Part of a small language model's weights.
Size: 15 layers, MLP 512 SwiGLU, 6.7M parameters.
Training: a variant of SOAP for these matrices, 391M tokens, 5959 steps.
Each number is 200 + 40 x the weight over its row's rms, rounded and kept within 0 to 999. Layers, rows and columns count from 0. The size before them is the row's rms in percent of the matrix's.

# layer 8 MLP up, 512x192, rms 0.165, rows 290-304, columns 96-191
089,152,197,221,231,257,221,313,121,236,178,208,168,237,205,255,153,220,213,186,225,198,189,249,189,238,217,244,137,202,252,225,240,229,220,249,275,238,234,182,254,169,261,199,206,120,171,206,257,228,200,247,144,163,199,210,250,129,178,167,164,188,180,308,248,190,206,274,246,236,206,173,158,201,195,225,259,159,243,159,167,248,230,253,151,196,192,139,208,237,143,137,234,257,181,200,243
093,259,217,246,199,207,184,141,255,148,124,217,142,204,248,265,214,165,291,165,202,122,205,259,163,185,133,225,198,245,169,198,199,187,281,164,251,188,237,179,211,205,214,265,150,222,99,273,189,283,181,256,231,180,218,200,213,202,206,209,199,180,172,189,248,254,212,298,152,231,211,192,152,219,223,290,188,201,256,246,156,276,233,208,181,246,240,255,252,177,212,238,165,142,159,203,166
104,155,141,217,215,205,150,225,215,211,277,182,141,228,192,153,191,202,239,281,217,228,237,209,177,196,103,229,188,196,193,200,200,174,181,204,219,153,94,207,223,252,204,203,190,240,258,223,201,194,229,168,271,220,280,317,201,264,223,248,198,159,168,210,89,186,173,182,147,110,222,244,173,217,282,239,201,281,217,178,166,199,229,187,231,169,182,201,156,196,202,191,264,252,166,145,135
104,123,202,254,214,217,240,217,206,211,179,279,138,154,212,172,156,225,171,210,199,154,285,200,189,238,266,194,144,179,243,243,219,180,232,246,221,248,180,205,264,228,195,192,178,165,147,237,140,224,207,249,142,213,80,202,204,176,222,223,234,180,246,129,181,164,234,201,170,100,235,171,141,215,207,213,241,211,205,189,154,134,116,190,200,277,223,187,234,253,176,207,177,139,160,158,255
096,123,104,147,206,195,133,197,201,143,136,215,196,268,197,280,203,158,172,280,237,213,125,226,228,135,168,186,140,233,150,235,164,221,172,193,188,218,274,191,186,215,198,195,163,196,237,199,186,239,220,241,170,226,204,162,183,116,223,181,223,207,206,232,190,270,189,226,197,236,193,224,178,216,204,187,217,210,196,105,168,184,237,204,295,117,200,128,232,197,200,199,188,195,272,157,191
094,221,171,282,132,130,157,212,227,216,217,246,200,197,121,127,161,175,237,173,207,177,205,224,183,234,214,183,218,184,191,246,207,96,236,158,101,216,262,169,206,234,206,122,196,165,173,315,214,143,238,169,170,222,285,212,207,165,238,199,217,185,182,117,185,165,240,173,196,163,193,182,166,155,262,216,178,210,204,194,150,207,229,186,154,196,104,142,235,133,205,129,226,175,196,200,199
099,254,218,215,208,178,179,267,108,228,144,247,181,254,172,180,229,224,207,130,214,204,169,232,161,186,271,225,200,192,223,239,210,205,204,253,169,209,158,189,193,249,205,178,201,167,226,250,184,230,134,193,148,229,215,216,242,162,239,121,199,196,142,229,178,181,219,209,254,168,183,241,231,237,156,252,136,216,268,134,209,267,68,139,210,227,250,241,268,184,153,198,225,159,204,112,162
104,209,207,188,203,112,153,218,248,176,195,183,215,256,166,206,267,216,240,180,197,220,223,236,172,226,219,178,214,131,175,213,264,210,170,233,207,248,183,170,213,244,183,220,184,212,157,232,203,153,238,152,195,218,193,258,153,152,289,179,209,151,202,237,187,229,259,145,236,201,212,183,218,221,148,306,176,116,136,208,155,188,172,176,268,171,245,152,243,201,267,201,264,159,227,250,176
097,217,204,226,157,198,285,287,212,159,165,165,220,208,268,167,105,195,214,254,171,171,252,191,226,219,246,221,188,208,149,149,286,197,185,172,193,221,221,177,134,206,215,191,118,222,243,236,234,211,236,258,161,203,228,244,242,180,221,245,145,197,188,111,214,203,274,174,238,171,262,145,292,155,165,183,181,239,237,224,174,213,250,230,161,206,230,196,197,267,230,210,191,129,184,284,221
094,169,211,182,112,177,164,212,262,290,169,308,230,161,228,172,209,195,192,201,178,213,236,220,156,247,250,205,199,247,226,167,249,164,259,189,164,158,155,196,167,141,187,249,199,168,218,214,228,180,172,210,174,139,256,131,221,220,184,187,226,188,187,174,205,198,169,180,249,202,225,213,265,228,122,183,170,205,147,171,161,160,245,218,285,190,134,258,229,247,213,239,167,120,180,194,217
094,214,234,247,232,196,229,204,174,232,191,194,185,129,213,211,233,142,207,201,191,197,192,166,220,183,164,199,213,198,244,234,107,239,226,192,146,163,181,175,125,211,230,186,238,233,213,124,152,268,174,171,196,142,189,229,265,189,177,220,203,139,264,217,107,235,191,198,208,220,208,104,208,176,212,158,204,191,228,245,180,239,235,152,191,230,197,190,290,195,195,152,238,161,183,241,241
100,145,186,143,148,200,169,246,170,124,192,202,123,291,232,209,180,261,274,172,219,268,211,193,132,203,273,249,242,106,213,189,204,173,182,163,236,228,202,224,247,178,185,180,131,170,218,299,226,264,233,187,197,163,155,144,118,108,168,147,238,240,182,215,215,208,209,213,196,194,116,236,221,166,172,175,263,190,259,194,174,188,148,240,234,158,205,169,221,141,190,187,173,185,208,195,248
097,124,138,185,247,189,145,248,154,184,144,219,295,275,168,169,178,205,199,160,185,186,152,242,221,199,162,209,202,218,231,189,192,210,246,165,208,151,204,115,272,248,147,169,216,223,212,169,200,155,195,179,194,211,201,163,204,196,224,251,187,172,173,242,208,234,205,228,153,236,154,169,186,154,197,240,130,155,254,209,216,165,218,210,266,179,281,273,221,207,202,242,190,172,154,164,185
104,187,191,233,179,268,195,212,237,153,213,206,246,220,172,224,200,140,163,268,215,242,130,229,209,200,218,251,220,187,157,229,218,199,194,203,238,247,238,269,150,184,155,185,164,140,161,187,211,243,201,130,175,201,189,211,188,157,180,168,285,189,211,224,255,210,209,178,234,231,212,224,216,167,194,157,164,237,165,114,239,228,183,310,138,187,169,257,203,121,197,211,201,185,148,183,236
095,261,190,142,201,226,213,130,185,166,233,251,148,222,84,126,233,242,151,217,207,131,200,194,183,237,144,264,180,255,116,249,218,142,207,198,288,215,114,200,213,199,197,176,202,190,128,270,168,215,180,220,160,227,198,275,219,195,220,189,274,224,218,193,210,112,228,184,194,226,211,195,214,158,238,127,152,192,106,272,186,261,199,170,246,199,147,205,170,212,258,210,192,236,296,183,181